config.toml
num_key_value_heads = 6
head_dim = 32
norm_place = "pre"
bias = "none"
init_std_down = 0.00637
lr_mult_up = 0.656
beta1 = 0.95
beta2 = 0.98
warmup_steps = 200
decay_shape = "linear"
dataset = "wikipedia_en"
Each number is 128 + 32 x the weight over its row's rms, rounded and kept within 0 to 255. Layers, rows and columns count from 0. Numbers have three digits each. The size before them is the row's rms in percent of the matrix's.

# up: layer 8 MLP up, 768x192, rms 0.186, rows 212-311, columns 128-191
# down: layer 8 MLP down (transposed), 768x192, rms 0.264, rows 212-311, columns 128-191
up212 112:099139153179149117157153159155135101104116147094114067181102156122107129106174130117091092188062115135136096112143171124126105112112172121171132078124159168115119139121090113133174161160120159
down212 103:113139123105123098169130129131148096186105114162197142125160121156147155145134126135206192116109161169147183123137084167116124122113088185078085185150115105163107161096096125099144109151148101
up213 108:111134145088072132110121156160115153106103229143150138082096120075146123158088085111130106109117118166196111169127100122142212167133140103113132096095133162204140099078103149141148134112131116
down213 107:050124129152095123082083075111127103112167108142084125093104173184112108124172125143159141100121132088152112085113157116072114173169098097108153119035140156095062070139077114150120157082172159
up214 089:093166164129140129113112158046117120155131196127144160112129160101076133072153104115150154177139154121149105104144157061134107136097124091168174136111131155135082080189124119089181135097176151
down214 097:100118107161041113141044109136142157141135151153122128141072123171148122019138145108142104118197175113104107097119146161096132071191167108132172065163120093117166176105146109203111174148132163
up215 100:145167134076118176177057146149095099084143109145143104144071149113132107112143125117165168151072139132129074154220107121108131111106143137117129103120142183145107100119082114144206092101107145
down215 106:130089164159081124086180142138173129178115164144063148130142121184118112112161143154089148175116150120176153151114134114133150136178096147117117075100199110140166142155150101114158126128170145
up216 087:148125096112153103142169145128194149155132145108115128140161176144149135095110152142127179137118116067109129084119114088162159088138146157144140133176109096223094152123121136128134137073101126
down216 093:102119124167148130103143157122150157133161115090127113071053108170086146158149083119131057125069135081202136119179112132114092138174091118126175160160133103104136084097136113141156110154180171
up217 094:185123135150074090163110062134126114082080091114173127126072118162136155111155196170105199141094138103111134100122109142142142135101129174081140176144159162133169110143131067130155125132080170
down217 099:102125206154108105137164093109114125153137134099143130161091138116117133102101109115113158175136089150170196125140055114058179100154189112136111137101137126063090141168124160142154134163092107
up218 105:120095087120102125126134112146116122129116170113146163166065117168113114151177142124105166070096153136160105056110135113201138116097155105102130110106145083115120133171203070059154097144048171
down218 101:139145164087084079112141077112119142136133167172140111098167147128150124145157151153212156138152102127100150137131114149066163145120106133110100171154106116125115105119133116153098128127133146
up219 102:111155105108100148092126138186126075081124121144113119155141183141071144148144202136109132127127097154161101214123129095052092068114107125135174094081133134158162188164100118124145091113092075
down219 102:126094081109208118117102090089135147086098094162119155145140123138127064117115140119122138115122100144123103173061159111106116122047143142100113109155193091103187142108124086072126140143154119
up220 106:075135141075079126123115127105109091155137155169120205151162131133098139056087103104104184126075134170104143160158155141145093100116170103113173165103117101187143152130104188184145114129144087
down220 108:110083145102158180161124105119125156105155149080128066131150069148164134181116092124151130120101145134131166184165134105156118108121144122122162170154142144105102066130067133122089171059137207
up221 099:081130120147148128133145160154168105151088193097084124102115117093156111169127150119089110091152146105099136118088149118171117184075128126185079107137071135133138089164140109176149141154115131
down221 075:149176143140071105194102094130139168117107093128109096157100175124124121109138143110066132075129125137094168045178100138084117110150085152114102160104182159096132122130176150132087097133144064
up222 100:101091122092083169185162125168152080145141100135098142101130197157141128048170108135072155113087147140152157140155120136140133143172162166151081135126115181169182138130124134083100085092118145
down222 108:173171128118118140076085127161175062159143144067128099132105159109112093118079174150128145086138101078118083129114082082102136084143076171142112109097130080101128178124111113106164120134110139
up223 103:126112118094152084112132106159085092113138202152076089110039096186090128131110172135116039097083132160158149146133157110164098158089160157149098129102082150098104153148150109138158146081134134
down223 097:092086190096141127187168127168106158121078085111142153110152162112168189134117218132149141128126082131049148164109122101144143142119113147144086140212153107137125123144124140120138142128105152
up224 098:123155149137118143107082150068133128035108139099103176168118129152177085054100154178158157140119158142143120172164091162154147130134142120119075110084105103131079092100144112108113120116144150
down224 095:163136114124174171150142151119114107135117117093151143090161165082079138174166156084151103173120082105093126123083141116140124116134065096132123146108142121171099135155097079109092136104110097
up225 096:126188152174066109106123130148114117121133121104123126117095123054145163060118135112101114116092163107152146087163169139061090154125108089134151090119111179149175100102177129179164165116079149
down225 105:114036144126182170210124148175182079115061104065137143092082170206123125140175145147114122119170064057121174109101108116127147136123067145138090166174119143130137135159137161143123141163138129
up226 107:115120094075146111128148124078158138155175130122102027155144112119127083101182137148067201089150159126137121172092167122115111206133155164174175151054086126110156110121119150167146116112151102
down226 105:092138115212124128116107121137120116222083178139123144135083151150112148135129182118089107128124175102166086144091047182136114132172101146098158095094126098099154130080094142125113126204107136
up227 116:126119178164145092138151105157161057094183115058116112180092163092137115118080151116128138107101151087139178160049181102158097139123157149162145116192133085112117154162138146108149150096146141
down227 118:084142122098089042099137072208160092089211084122135113169114098078171098132116187108188101099127175148130105157080148107182131151097087103144109122096146129152154103093130133143130112140183090
up228 104:181175155103150133135133114113084107129083070162129147169124184078148144137093100107099093106100127168186090109154106175185156134112108140155118108094113139133171140198143124106092094076147115
down228 106:090089177123094181149174183158176053138092124180101100156109152148079118138188171135103135172091087100144092142133102142128143220125126112107121111127107115107135151087177153149177089149090201
up229 115:126145129115173133062128094112050129134135171170139111140149120062147126158100093140165080114143127088212102134120141172165124131171048174113099107123097081123154132119109087145123162092063122
down229 095:093127127149165112130163098132155125142121121127107142113134182120146184155073147172141142145068131105203152136140155193178171155130187099159102137128102145149101115107073086096125102133118085
up230 095:153109161183125169165164101092098156111052136121135138169141136096128076145124175134118113155100136150133131157081130135098067184198044128121113131092086122190141106124080196186109095163110053
down230 111:102150135100157183114136182105105110126160113166151098114146136126129113118087115134074136153182167104120165167186112094151075102142182111197124147128139118067191096136121139113151073147116148
up231 105:174185172138136202115117145113121152173137133131162128124126163107118094153145160150181146130126134129106139021061126095139105127116108085121173143141124116135101111125131155152111137180124118
down231 102:111096117161115115152184127137059132111121093075101073150174160153173079158149108177148134165163057161133163145171115134167102197149119147160180085120138142180156116168147131102117145107142082
up232 095:120076083129113112155111070135176103173107148161115169149118129113114142041107069140104114109130135065181154118161163145162075082177135120145148158137076103164127159168181148118111130128159175
down232 096:172172098142171177176133123130146118112123055094109140153144135126142127146150139049134121117117092118089106107132071142125180092129084172090053058153172082107100178033102139141126146135096162
up233 103:159098069086094130111109098072117200153138076086162157144113123085148142109140118158153149098130162177126138148207111121181177128088183146128108180153120173151110116111154134111129127130137123
down233 101:145122133123064073075106114054118134153143074206120151070140120131127156148099124094164139168156178113138117131106107103124129167190099156097187164123144146085108103124119099095112081082135145
up234 095:069203086161093122164128164103104128133107131200175113119170101096157056149155099166115185079149163138158114104157128143118117154159144157140145161144141146091128223128122150118139143152134146
down234 097:106093068132082134108103112164092158170172151140090126109120145079190094067151145100140114137136156185092153105137126149124110083095107143123168098115170147160161117075174109124181173127120127
up235 080:080165126177044087103161092085146116154113154140154158122159108196124113130120109154132143126172144163073131143082123175163161182147150101103108081126159122125161156168149108173153202172163115
down235 091:154140123108163075042139125128133169105126115136121144097166140165124132105130114158097166132136121085074095052127183118105146117187061149141131157129144121138163166102140153101145077110112143
up236 111:181134140130129096084079131132112119187131096167125114143088164136160162087109123147109134098152104211139098137098113084111060084153085141109155132175136122164182058102156095130123149108105122
down236 109:074066179152105105144146096160112130069124158141093182140084164120150136090191126070079159116150081141114164146145077136093086095163184108098086077143077094124145126151107082132175122197141143
up237 095:107162132129111061096101170123085163174107150116134127144120144128137123130120102147132109156097154115137052056143095116164094144137127155151130121103159168183110185126110085177123146141122127
down237 100:151155108120058147134113137078151108075162136163133136108115136140145099170156173106160156184112100090088070125153113146103084168146104096129114184137114084096189141091121112183148164096124162
up238 108:104098059157079128156128157112110085190154139057155092191152163150132080077113126103076154102138141124131109091154155189178165103147149142152127109136147118197107133156115103109131127161145094
down238 099:116111136120124182096105071177064146122155149179100163097129119115159125131097117144122158136094148088062078181111175084094140149139175128137091134120106111146094110138113146155135101139145124
up239 093:091132097150173163134186155100160096133179190141033170108132089065058132152078181163170134133179160174112118146180108107119160133075203094101123138096110097149168086162121138160176082136159129
down239 084:152134123117171113216119077116148130154109173151122167209164129105096153119144137156104104178128207100080105095123149141100152198165152084150106143106110130132139082093106186131096135162116080
up240 093:108070139095114112117203134110138143120110221124173165131088155083129155131138155171098197147137167109133075138145176137100126130078144100205173119151089150138098145130063083159134112117120122
down240 096:136078175120093177136173087135161107097108151098110156143123118123145112159143154146121171136125155177111158149108129144111067118133129135170201208138155081159150134144141148120173140115125162
up241 113:170101129170156160148104162158154136144116112044124085108109172120141159164122145105200144086214157148154093124096097150141155150180088104117078179106094118167139186086171110106154104101162139
down241 119:166076143105126128116105099131133112149106139136107140085160100125150153103163101061163097092168113138109162141116181101163201179073164158122128087100112152206107150169167126132128159193110128
up242 098:108123172203119163101103159124140167137152133140113109055117130121102135145074091130131102096154087182142106128044123145100169174143102135138128144125094127084166133155128103131144170164123123
down242 106:113109143112122122137089051143135153123153130098166134132085188185098144129074135162157176112179124099111125203080157175123143137114157079117073192184146098097120148092084122131134114130115081
up243 104:137176116114152152118089113099093099143114086143078041122139113115137116173144102111091154128080104084117164122161168149151062160167156190087119222104129059151144119134215153143163191114161212
down243 107:144096104126187159149159128091132148110111158094125119161165119170148097124171066177188129121169188091121096131099099102060160094141085114121154147114124067107178091090148155192071131113178080
up244 106:176101137114142105157156103118094145115040111122094159094067112159129078151145162095089170136125131119172128090121125141114099119096133105217141118081173061162154145122188128119126135125149153
down244 098:099151070085116074149185024094143096108166107150171155122105082166139097156151058147120065079182114143146100140104181089109140089075152116135137118139115123114136166128193111156124151173074182
up245 096:130086086189163128156116091126197143109184134142116146126094085137060116142123106231113148107142127140100163122091108189117109189080146107161125153140109146117104093080146150119120146144103222
down245 099:147100111151156188080140135137144179103114104129133119092164140172155136102180120093130094078142102094127150067103131154130143153086156074140123102144171181133089125078159114049156116205097133
up246 110:149103098156140131091071102101126072158146120135187158092111141139122184122126158116112145141053134125112163074120094161204078111060073096111167138103174146111124147120101143084113121118095151
down246 105:106087134094039177147126125167176089152111179085110145143134162174135116048170110112142134162119149137184102124167066124079161067135139101132102061128110137157106155150098087103194134127198137
up247 098:060156118123110148143082114072035143188096144134125183138153109098096145065139147131156164092088148114117114099120159132146177147173156038174168163175106141163179131093117116055203137078141172
down247 108:168127105114179142155121132105076134204156152082072135124141141059114130135087222155092154123147160059100096141106142126098183160136071115130099153073087135186130092143145146128081139037160122
up248 114:113124140120113100159104119099135185162136125105108120111191168152088143141115137081117146119138130137161121131104125137144108162127144149175119097118082145194091148213089101137171165149165115
down248 116:041144120102089166084083103097136115127083167100130115102136113118173079103167075152157108159100089123078101172116123160109145147161121136114151131120158136169147132173089144141124134112150176
up249 103:144140078150161185173202097185194045111135122100102082097079133104143180176080121120118134104131103087204158132101105123084119166110144114134081131105113120098198100166103134168124190106095171
down249 100:086141115084124163058106144082069096107061124143109151165065181134070163095123070137138102086113115086157166154111133188140123155151126105120144084134139122079127124155113098147099106199160213
up250 104:089091154095142188107096130149098119148101159082187117139063192069148140118130089154122156104167112101129140184081095129120110159155130154167108129095110108060122103091164104128081141155112151
down250 108:085103161166106107152100104101091092140148158144098095165194103161166127138124134079132133103112119144106154211158137148078135141095042123148113109085131156064146141140119142171058101114122042
up251 109:146038097139162125135133099137125176102107127115152133168173115094115150199145111118124081123130128144092136178017161109153134070122127167142186134162124136081163119094149138128116150065177114
down251 108:104139172137140140140132106172132085137143156148120070155148168148159174090182113149099137153219135142129107101098093182096163142069087138060128186134135136061173035159144166116116129080159117
up252 091:090201101118143156089106129175133109130129090159075132145103149070159141182128042174151136144128154108139134135123172109091157158099092127145182102141115157116124116100170128148129137151206102
down252 101:161153158143120154160118150120136110095125147135147185141184154175144121182117168171178091093111162078134133120113107075121203108077143105133146168120162121131093104146156106175091162085174094
up253 094:103124102153112136165144187102124106110106133084135107118110069116163151113111084124082098091088045152177105124139188157103136112077106164154109139057127138123088130134109169124125126147190102
down253 071:163129118089178195146056048186072176126139098107125120185115174103104098129109178092045171139105147118164203072110101119116118136210140166152091088162148145086153176094151145095134138088078187
up254 101:120115144121063128092101162142117122140184111171132097113106108098078160097104144149136146132173172076106194153188130118120139167140205162137126133111120175179161169092096142135162078131135100
down254 109:148127121118097152115088166053136110147173149121149166153152140140115083133111170086030152121164137105129110120137084126069114142123138115127130145127085178133090152162071103124116153141126152
up255 112:130150129134166092104122138070130142123092072161120132110132218131174122140147107104152119131146175086119100122126078134076088150166087165136135185116146136143089167146140080114145041115124090
down255 119:096148149079121129151131106180109137130103139158115126122162183056113101134151154083141174118136149128146154158088102147089122178128178061119095104152156158162100170096162083119194127119175154
up256 104:061140152176101160123127123125131092168125188154097164092131127090076085141188178130140117097078137143153097142090186139113118129104156120191077113141079122144098115113128131101141118136092134
down256 101:151111159096121102133113059104107071096100093177126118108110161086175148158172197068106074143144114124112108143133138120147136099100156102105164127118154093137123124189083129141138173130095141
up257 098:088187136078132162116087185150100115099112093183104114156114116112095152143127183110175095090114166150116143171128121119119106151177068146132125103091105118078117135071190116087134145133116171
down257 086:087088112158117122114117120108181115133112202112132098082085135123149136104202081112158162098136138097135140132159109121147118136079082103167124134175074148212130101196107139161149107039141109
up258 105:082180108132162145164164102090113122142127112155100072138114164098158124123150127145132102165125159079113161097185130086133112126119091141123125144144129112156152130163133112076098155119103158
down258 100:071100124122132161136129096119083165109109141184139111151137196092134178184115163137128118095145124136095147064139135085167162182071128103146102102128107111151137077133100118124109112099125075
up259 102:092128134133118134149126181120066104113193174055137155105182119114157152091121080220150157154088074105162113136138105112199092135137157023114074136139116129124099109154165100133148194122094129
down259 104:091106134173127104098139218116102054114127155091162160133134096142142113087106112120118159151110052184135124149095079132096145143142094145158115138131123099184130142110116125176075156202087095
up260 092:121103141170082162166131160150089192131113137129131116163050113114158144114135138176093174109187125176070069166142150140152111086208154145099114133092160081064131139141172146155128126105119150
down260 100:163181148156111151113163161146094103096159150097044137114101130140139138126105103134133118112093113110072147122181137096119141126193196113170142135114137101144126103168121111127112083114094117
up261 094:111152097141115159141147180142121146109095148099164141195125125078094144152098096148125085092118138178089149167170127117213133104083157152113128121079159091136160136121163163140131100106132118
down261 085:121151141094116206146111127113115150113134057128144168090127105132094136206093144135093114076151184098092124063120102125160058137173153123140132134192095118122113103101136100148148155152197191
up262 110:165105136108139138136158128106117196078105175143098141091156105100143158176160132127148160191076149152079167079074115109075119121137146151094129129087127153081135118129122090081140110128112101
down262 098:120119119177096070148077102126142082101120122061144129116091173107129109089049139171149173118071101090117125131103068097151214159108159134164168136110111088161138155162164145115129124074160150
up263 110:096107171121184154129089164120211162115126100090100127095123134123152113169053147135114078112145142111130174118142094168148096072127118185080150162102127146139135111078126068119098127132106140
down263 109:129151148143171160069135144118157139142164127154120142121173158171150039118170150152107138120125102138160195143138139118114123193142155121077159168117117128115080130137078080130146084101143150
up264 109:149148162129137087168138094126116084102171130162128148129077186123169124151104139169167085119152171108152155159107147104115130179055145125087143091093126128143113062161125130178065112153143195
down264 123:119157118099168079107098106090130138116133093115134140158091133094117119197172138134090062167108186096180137078167111098124099110162129120163147129101139113107120141109103147190166116132126139
up265 089:122137127093143095091084093169124195115066095086125136153161117107183091143134123163150156152142134131123088122111137135122127139082097133142171121123131145094149140131097163131090095141097146
down265 087:105029125129128152072101121089107180106125131151084111065187148118109098093150119084151133159105141104122146075105130104095130077111134073069072113081070119117146068173105164175107153098185173
up266 106:146117090123164149157104187043093155125068152129099111131174139204134136125166163185140149151165145133161125119114192133112115113091157102146122122121163119112133128168148058109130086098099142
down266 094:121166168195116101174077121119059113148140146146155111129148143153119140177106133093162168114172102050116152106150091143142144137081163145165169115126077114162132167103110124166117156127116079
up267 105:138106117119109122148118111158075077107140099077171191114118111173172100112096105166143085154107118100128107125123099165222137125152130128178086133158160119130172146083122240124107136132147199
down267 101:140098152125129170134166178151117137041171184070127136103134201151102148162114168119131100127138098091153190076089092157088177083105123139133193116080084134104115199127080156131167147081096143
up268 112:123200176140105137131069084148142147108137136186068096111159083180122074158104189164110116130121123139171068155117145162085199156146153139141053128097135109137143169170078116119086192139140069
down268 105:134126147207162168076109132147097166133102116154130097081168128116092147169150104077092134142143111098177152144093155183085168134108066138126099120137193072153208200167095125125148141164108126
up269 102:176152181154099142145100131195106178119151116098148142163175189119119090154102113102148089170120134088100160091137155130116095182156116063158102141161139124071115193162139083123174163135153144
down269 102:130170114171134122113141145087139103132154161158124160119228127232130148139139130146150149147135132094130163206106198126128125125116160184098066157126075133140100141117130158132103076188133144
up270 111:104153136100131110111122072131129118123113173204111151166215123143127157121089099118156068140132148107184159119101176122120118122111125149086088123159144161107179111119139084117170091135146119
down270 098:125138170058145099144137098051148130120092124112095135066119188143080106159088138094143121080143103184123161130187140115158066155100147099092141111142145152132077215155166128154140156152128083
up271 111:113100135123121202128098131087131134101104128134143120175114145113188109091137147088106093114074122151155099154084129150184126124187141139055125168150208153105179188135146108076147204125109088
down271 109:148155077132122101141133115129090109123102098082089049127091141186103124110109074077071154150157102180100124123087218156119104177138132162171115108101133129154099138124144127137137140153108185
up272 089:095157131141072111119181099149139153136149169094150121110155122101103117159102137135082113126088142124169123145108099104107110099173172079122105104104151105162173192043092114105155111168079132
down272 109:103113103163183203184128189133151147135153175104173176143115163113084126118127060139132135103125099086122114163089171118064142163133092134144112121045148093208148061125106158113176106082116161
up273 096:148137161117151048139151096113137136155117115144072180061169142115103124105105137141176141166130150150119085059161116134138166147173128131137107168160116070145133116096148124119146101157100121
down273 103:095139170174171141168161108104104123170099129131118109147081132115160169122112132186135120096144149146102148174174097162128178104154151107132160085127144084144133136153116160156110129091189134
up274 101:164154160102130109131140081144089049192124118204124089099099130128167088173145111099133156126078117121136110158142112195121153105117105111127078077134135108108101165106090140117175107193133127
down274 098:141100150133154150156147129189146082119097137093124172050169094159137124095126124146118114130110078129156076126160122167138167056143123121081060106121111109122145070162099118123098105087090144
up275 089:101097079145165158160147095117059109122073136122135125104107093156167222102171160147102123124166090152104067196128112126164125105137138119086151098088095131149125158108146103099134069121217137
down275 093:095074112105159144188107110126104117180173052151080142107134147117040113087135110117104158195140080072151125111132148104133104119179128097173123144097099120097116095110106134052127144124082071
up276 100:141167084135079173137133103134108155110092135125107122155126127101090147120123143128112139158116105085123103125154175125138062139134102102122186076094151115107099170118161127136136069141199175
down276 096:109128107116220087169155085115097170150100123126131102135168097155096154123204123098161134079075127130124116128146157136121166100142137162128142104143123109095129150141074052108176123109100093
up277 098:143131103139077113082120164116148095144170192101112158149123141100148136121102161127115109164109148117093090118089117151191146119115123152124137183051182121135113135125107143141103056074166158
down277 107:112113116104171170079180065112123150139115156129133150081099181153126096153179145139099076159115158103135078098130102090106150115081177180109103115125088082153169163066139130171148128139125203
up278 089:126116118117066131176131138158128101164145138097121112094155141124116142129120112106139116098111125112102193133110161189120144150163215153098138129163072100141136155141125123112118116110101064
down278 081:093185122112140145147097087175108147119103172139114166185165118119168150096094146120082149124075128102085137153218090126092135047122108123132105138112192141138126143097173124163094094133115085
up279 098:139166122145145169144139112118113082173123132106119123222120147162171183100110054104093041146155117109128116112122140150076140165164166130143122029139184201129161128135113162118138114104136123
down279 106:163172156222153147114101135208118138149098157108116151085111204147166080074088151067095119127080151214128128144112101132162088167162096152107149168102176122128103112137148175128140130151154152
up280 093:105093186091156128086170144196129105120177136158081094108099143068125125160149127117068132155177185113076137103148156155054100135073113101114082094182153144117125148155129058087104078190096112
down280 083:083106132118155158105131151112135182168137141146155149108140147133140086116111135141129155147152085043172168086097141116144184122120059153146114086135168124135104113133143200127102139147182129
up281 100:126123066135132122128077085107098035192116161141024125068107114145143081084090206106119110125152142119109163196157108117083135058161147138107161179118118094119117154156041107117157080138126139
down281 107:163170145112110157138098110107176167135132104132124203129084110108149181205155061138143174166137151155123164081058149085121091152119130117090150120126109100126121119100195152131167159144158170
up282 102:094110127120089161110155134138166123126175113090114141131176076109142155156120099180117164090117137179107132118112088071160178081121113126124068161172172182141102079125123107046139133177149134
down282 097:162136119107132134162046169142141133136117118130104079113096121153141126129155161098114075158178054103177080137106143135173083148174093085218146138148074194141130101089140131147154108111107149
up283 119:069119101095084099048116143149062096117146117127109054085081120133176139068149083125122198143095124135118183135162092180153127132117117138125180110033109075133155162113115084171133139095155133
down283 111:089117111151102125142133134104118075062149058093145106113088111163096175194152106066105129107158139082135169136135067166100184118059125065114169084103094056134185123158077130127152142125179133
up284 103:135173100122133124109165132179097160164196162143131223083077123062120166096120136146168117126148160112143096060172114127184099135171092158143155115145120118168101163147118122119131138130108175
down284 103:162166114133176117162193104148158168178175082199068131097153125086172168099131117113111134091118164148153123087122117077160153089104108105169111087158157120175171162112091115122094118114115148
up285 112:065107076088125168135137152054107187153120133136100086154087163065114062167129157152144182147079105126203141092081096097113099088140148153140127119062095109132144115121070116158134135063091150
down285 101:153116100159067081145203138048132143141149174139188124108088125110118145140101091105099131115086152175189174121129160114145121132134151071055144103117113135105094141131189094125116159110158126
up286 087:142141109089108175088123092131122133143177133054160151050113102119163134163109151164100126132137096175192140119075162099169144112082109148091121132140072133141115110121100158111096177132100193
down286 085:144107177138143095173126107167112139137061124104137130156157168188160171141182113104151133147146117117114188112154142134131108066104126167193100152119163116089101151143160122127109096140141033
up287 090:070160108132103191168128146118057134122122151137131137162133151191176103147103101178120106125092063147147138065142121102149149096042129160150152174136126122165151173133102109140113063153171119
down287 090:088129119078170160119102088111155188154073093143136128080116164142153187118135121106075111098121166095103158071116110099144160160191123156173071099107082179098140117114079120199124098117128110
up288 086:157079063183093150113115133142119126146085165096099097152157115109131229122107168123122174108056139130117133075106092154122127112156183166124076126162181103153161141070140157157128143099130139
down288 082:145086186113128156138118146150155140135125082146154079098195148084112117097138137108180129084162195074139165077121181157086215146153181160121152078155100171078098173110101112129155110144136119
up289 084:143094152113101094125108136178124092126100098103214149170157131077063099114105103090138129153174103129128153085143180129106143105121102120162132161117132081145132165146120181090172141212125127
down289 091:111128094111146138104104133122108095116136102184053201150157156134107119124153116134110127091116141075123147161147095120171132154103149103123077115163168162079195080142155127116090105102134127
up290 101:120087099114135127134140147120146126087050168193090157183158153131090160116142164203097155158078103091097140102117134122153191185111120126123172130125127120131086156095105079127101149170125102
down290 104:150177146131140169100124181158136173093108117096146146189074123144117140119159136088137163082076173103085144118096105073169113097100069123173072147103168119124138116091135115091095126103089115
up291 093:138168140058112118212127149150112125178132115082129181163119191092130106082117119122101156165104181085132080164152127155080121134155081196149106140154098118155110153110198088101088156147098076
down291 097:152160084109143116081092076120121134125124113194160126180140141077136126130160131099127104122096151165087065118122139194170143200204153140132136148134129146115146073166117175079199109104139137
up292 097:087194114176097130142159097117156121108135104082123152142209143119076141137080103178069078119151112089165103141096189198133139159111144190096144080190147132183143163102105134108104123130157217
down292 104:148106167142128113172143116133159187132099146137119110106116140076155105118081180112100216090099128128068136118109167143129197149107166086109112182140206054205162135092122150147156161107167130
up293 113:112142117168123127086087114067139123111177154146102110150148131129142160145132125148129136079091128149173068168137141131114077078091133120106151134112107094143140084082098136176113115139124099
down293 113:165128135161185131121146154120129153104129088119152117131156109134127141115157193172122107101109126165112174161116121093131144135163101089129108113147130078185118101145071082115087101121141107
up294 113:147191155137142146166062100134128083149148080131136096145122169113108085155129209172060149147152121123143095140113146132122170074107126131107118109146083107093127114101138083130104183093086143
down294 112:148045110186094104140176130087127132141085171094088142125128134163129106129114051065177117159136192184155155151189133121102114164157104124134103181126138126130163118103065120138104107090155138
up295 093:170094109103153155197107082124151099081121112095170245079092134191121150107121185122103140157101075130162199075150117145168198181109142127112161182141124154148139173151138105101118150133123136
down295 099:096092120129134157121124118132126151102200145103032173128143125110090140137104104126187123102115126105124158156159115117096095162188195117139104116110137096106108078123083128134148115108095165
up296 097:097184142166083103186114121112103131162154128135120100139169093086133132089076145107100103180149093103095134139169165114135117197074127136155124121126167131092104140133125112131113164083100178
down296 114:091111109093190149109201177110175103178150114161177085081130120123162154107183129145126113087128131153112110141144129109119154147079112115119131104158153116126083125152165136142156143171161131
up297 110:109108148096146124099140141130117078154120112125147155110101084093189103152155089135186162115141139120119135119148101116101093132060119079170151165153133100103140096150159120134125101092171124
down297 118:180100110164064107143132091085119100144162125106144162138091147156094127168110146049119108082149125103162086093120158130108115137150121174158044142128135121204103169159099114120159160081066079
up298 098:129173115077120142171079149118123132150177175091188101056067067154108129152088135130127112138123151081117158108106074140101173086110158138152091165131097105137191088163142105115099136080167137
down298 109:240146152156116146166113148130143159135091097140152155128121099161158151149060094103113116113101183126136118102107087123096056127151118106178158107170068144066141137126149116207058127109098204
up299 098:086124151080118124171091139121173141152181157162103107097121155121155090168071144102094133123067131139158148130115121147172149060143081159152101145069130176155139125102125117160167167120142129
down299 108:138095122057116147153106094135105119137066152150128088192088129150151066113079106198112093180075119117160116145156116096120120114132228113106169161085153157135128177118134138042094117166108105
up300 103:188156125173143140100078171130146129137075086095123183151075068105136182111093040108145140128087131137111145140140074082103123151125175127160127158193090142142144171117168088132148149125158130
down300 098:141149150121107108135144161133091163124151091167106086170112108149156218155123130162167107175156160115132175120118122060159151083160091073206144122159218076165141168142118128133144101080144109
up301 093:135093099114090164186066176127094155170209140137159161107102153107133113122164130153131139167101123153163051179070087095123167167120118109160167119097118108115124168131103114134144054130146176
down301 094:127110191096146153083146175134158188094111144087186150146175062167107076170107164116098097112098132104114129095163152125068164072193105156113119144112099047149107083106022125146174131145113118
up302 104:149141096160165112114140147083117135098101122095136113147107113081149134146123144160132171169143101105107085153093180124093111120130136152080094078131103144178151068155094141177178191136155136
down302 094:106193145141082081119061114166154134079125089132136117195108161133137127110140176105153149111103105161177179180201097128134123157193096168209139151139176135082101138123041111111193110079114172
up303 099:093113192167106121111145132095089166031225132111102146118148168111116101125077148138139154100105155156045104138107174132116175080131144109118121157139158134137109088150126155106154150177115126
down303 103:155071151141122146096178161140155187165122087134150088111108127179123127199120130138145089127129143068131185082135146163069121154170109123168135111113151122147132168091123141188141149069198140
up304 102:173145111124074153110135127076103135137138113105185126125124148128183100161134169096094135102124140121182073126136070106092071128161148117146146088107084097154134212114088163151139113182136132
down304 099:064104086136153115126099180081102120065138130190122091152133119156064119098156106167169155108133072183112091163115132147142128109118192149086075125140134140137119116117170099129085125156130164
up305 101:119165154147171110110093147183114092172107123145099120112132081147162116105068168158092089093125081129114117185187152146069137059056123140149108132136076140118153212132120094080101163160144163
down305 105:140107089157107174095101086129129146068148136113131101112146134115146078091089135108090127163099123129108095092152122079137146152145146149144118189150096132143098120130152142141093132107161181
up306 109:162123159081112117081130157097144068050144085138137135138119146137127164162122110142095160132098136175131111140107132108158140104120170149042146123118129143149046145123089125126135161176119057
down306 109:061095147127113105063099110108146120091146130084129154135144111142140168097128135174062167045094128170148142140104102156145097127144105120140142189121096161144134105167086065156173113156142095
up307 097:178126146160145164091134218175061128128116134178198126196156093125150093098126106110148114063174057164121114156099091152160097176128152158155116049102090143131094126133176174090152146146110146
down307 088:080121161140146121115082081114175146152106113168092108063134123154114097140050114141119205126130141131110076112119121102089124037133173138125137082111088125114113141120172139064081165079127121
up308 086:127108127167167125110123099117134169077117166150190146129160101132166136124133091147117128134099136106152134110113099093115088122136208107093153154100169148151116122105118116035120141085130104
down308 094:083162155098104131134166120103089133129181162122109129158114109111174124152058108185130167084131169117102092124144105136094090088169114188153071175114094182094149101076172095144134179174149122
up309 090:089064103111133087155104179169139186195147164015159148177071097132110167097090128147108064133145162079116129159110093174196144104146153154106128120083140168117194094156143107101203069158105147
down309 090:223179084142131141157114071132145100108163161123115131100096178107133172161176131101124148125104137069095124099142097130078124100193171083148114142104116173106129084121177138122087074124117099
up310 103:078105131132149143177123161166118144144079122094124143118089060166123119139137173117072064143128149101152140130150194143097126130131097161078137133110108137124126108104214137143145092144112140
down310 103:090163118121133127147072067166127152129104119091154145077176151119114118167116145177129135155111157131095160108113150088183159157091169067145096093111177108058156081121148168107093122161125160
up311 108:097111141092158152138128144146162143081174197163094151142091116097121109093145109152086071079099096179115147144146173063167145100118122112113152138118122165080132158130116145121077162063140119
down311 116:085075067122115104147135087099137119120130143093124136150089087098148128111168113096125118149146112147128115169207156072160145087095062119093129105139105080228134099165156133122085165103156136